{
  "n_kv_head": 2,
  "d_mlp": 768,
  "attn_scale": 0.138,
  "bias": "none",
  "init_std_up": 0.0361,
  "lr": 0.012,
  "seq_len": 2048
}
Each number is 500 + 50 x the weight over its row's rms, rounded and kept within 0 to 999. Layers, rows and columns count from 0. Numbers have three digits each. The size before them is the row's rms in percent of the matrix's.

# up: layer 2 MLP up, 768x192, rms 0.167, rows 442-467, columns 0-47
# down: layer 2 MLP down (transposed), 768x192, rms 0.247, rows 442-467, columns 0-47
up442 113:524506518558509443528472506529474520554459562529536520556534530517470505525455462523481503430494511475441469564527455593486494398514375621521550
down442 107:489540524438399601493464496496472590510542387491548395552526492504545464472438502416440495391545412494492472440479440498405505460452428500506426
up443 095:477474472439500592523450493451510529537456521536502589526542471433511490544485418509586491537455536429564439514483514471517495434482506510528526
down443 098:484423544562489478522451501449538457553550465441477504476534472532571505370499510431489531512541583430479484441500474520475497448446517497507613
up444 110:501521554544483565464474470491474600533439542473444551540544502445510503548435517531501550511439462530525420624503480596428523461450499506486559
down444 115:509495514545506460511560407474484507448562446544475519509476513472417501480428480486488361432495530573482501462534420474472481471546600494533476
up445 102:465495566540545560521361516454398551461425383592654542547513488443522499413461499491602590510531612435547468517489536497451429478549511428358555
down445 103:449447411487388493459407522506532485406547507508513496501490586501604572550479452514557480564459437505463445520483444547547464518463572497581425
up446 097:456554459539586420482525466476567474440430562455529472585512475512497381431436451463554426419545485521539551475485507484507563557580509521507484
down446 099:468434480524543461555518503558526516560516578482484444533531592497426585478480539538496499508517534568501560438528501499562535558498483574492467
up447 100:527438416406464453519508516429530547505515545465549433528589456511526516398523534521548549546510599514485525534477570534484523537523434671455471
down447 108:512465505523451451509463513436462446491516552448524474489529471514507564522491444485526606592615400486485474475462457531454511558576500500482516
up448 084:557458444502521465393530461454564598433428479454532530538460522498500390463511535485433572527526565532537453492401670543439514451573484436448524
down448 097:477499478521460427364482479532525426437384517502550561492515622518536565543464528459514514487522548532494500489469465579477503541437479524531519
up449 101:452456504539532527552529501480439476513557523451495394493550489527469418462496470512463551503432544459450569494470592497483535576459579488542524
down449 104:468384512477523452509570571515541412461482536508484500561547524541474401549513475507468598578410503479470438411496540468495577504467538538597486
up450 111:420422487449521498466570487551465492607530469446478488465476449537435549494520560630516490571558538442551559557496468502492526563549488432563497
down450 115:466529559473562471528388515515480446483506470466601490528478476532450458519556531480459585522503526528462490544596478542519582516573506543511453
up451 108:555484485450538497495520507361496498584441544533442442470486494458508538500488439539438569542425549502506443464521537468549509574438489572531558
down451 103:591517469487519563449481517540511523470566553501472528471543506540456509515421491607517420573476447478529452597525554467513494429389587485535517
up452 111:552507526461456510540526544398565531574596527498518468553559485507548551442558495578448497593485498508442574555526512515499567503424520533411418
down452 113:580511513410464372475521528513373552533419454565480560510493477577508525437572575513563495600442428474524466516520481435546437516529470475478614
up453 138:440469473510517520468467433396519440507534558425716488502534485497512382505462531538479504450505518495515466429470445478592491479502451495494481
down453 105:455515510478569520533490458547492504406663494538448599420568461505501521482503501508539568499507442445487465370476428531499442434500591427480456
up454 122:473514553424528503414467537570504542568445479412517578512430481553610532457524491456482567493560484494477509495546542436432468546469517453518519
down454 119:519516537505531431580477541490562488387573515561546508527511440525518463452579391487518453546572500483473495439528556515444438561560596529502545
up455 105:443556583507524567555490437391488521563520585434532454507554511503549479512509541562541440510516617515521483520498433573557533459420484518516426
down455 105:419509481560465439512513557438433396481471539459518447538494448573487494538568535472544436427508519448485488562592506408506489531539429467462472
up456 097:521509431496476562513496487387471411467529467499521579506535488498468574400549508511531476457464562512565543435366523508462570440438481608557460
down456 104:452502448516510478544502451473560474479503496530557558562525432536506439509443515538472555606464458528540593451462524486548496485609490429395425
up457 108:483404515555536504477478480564476588557504574403587635436530468514498458584449491433501473531540448431448450446456608578523518533518510586533464
down457 101:508461550475577472514536580442470461522453489462456544594484458543449459518455500403556534516560484445475422490483407527543524523527464439541466
up458 108:506448430447542415410520498509516428482524432585462585485519482518513379499434520553526489506499570598497551497485482518407531507522424540501547
down458 111:468428509509492606597420515547508408415484488559532449501478473417492555435544384519427524483481570524473427425490491555469470547462508545509536
up459 111:527484532519522526530541588543399551494496318488592515511376504562547511587476447546447368424567469531555544519537585478437521589497529486462481
down459 108:502555492510451543532582459459419420428522436579523530413541507432466594406571525466499582523460482545480490420568480467515474517459572523531579
up460 112:712530533536511640488473421505515547459487515490462533578480440475457447453550586494495508565492483539478501479532535565507539470464477529348461
down460 103:358518486586514493539431534415472474517453528606539485459575535496437466510490512547497545490537460501496489555487424418454560369538410533505618
up461 110:449502490471511517476552571533510497445493617539499493503469539498507485439591467449487457522458493502565583486409472493400585458505554521473438
down461 105:474482473481450540481484496458509470596551507468478641504571461506442487444413581389419470448474469507668504480471477506416526538505498410501556
up462 101:458415566494443557514523486506552506544466342520488590488459524465477534503526601557393486469547504550539489578461509482448509483478526484580453
down462 101:612540531408556492521528469559554563533456550542568484424476437487527436570560522475423563473429594457521463508555497473622501491424475488639501
up463 092:479424577508595468478555415498461490463588548528525499434551439490590515539537541583504525560409537493475487480466524588452495428483531544435572
down463 103:508447601566444518554517602565464455518529519447457339512542493511552539485513416438546550575493490402580418411512430542517492472480475537539477
up464 111:493592402487495493464495525562472468469486449437442527558521526473510470526426458533560429509502519578453503521538469516463457562516412547448525
down464 110:517495455520496470538552455554527468497388500487448496619446457384453558429468480443489619468503475502473498511426408472566537490508532460450394
up465 099:521438601529561499457542537497549523476529514447458497544553504533513518389532485497576536534489512434529556550510449413567545508463447569484583
down465 093:560438442589427625518459476517599563431478571473493524501579480467458552430527491609507502385444615475470447528502471495472485493528520496455386
up466 098:471534479520531657439524527470501470501467445499468539507488595478544499562519504569444473470499502516605432486440476494512563596549555521543487
down466 092:496549546457569463509556535553451498569420596500521455432450491503560564537602494533485592567496482533443554520456489482480473485460526514520470
up467 096:482470476520540466552398488361483473506534519477528578546572560476557603469519546555368554568513480515491549448506500537511520455538534406560561
down467 108:486395480456408489461399527474471346506536549498455571643467555390564494443462443509532577595495488483452508475631481539442515486542592479507547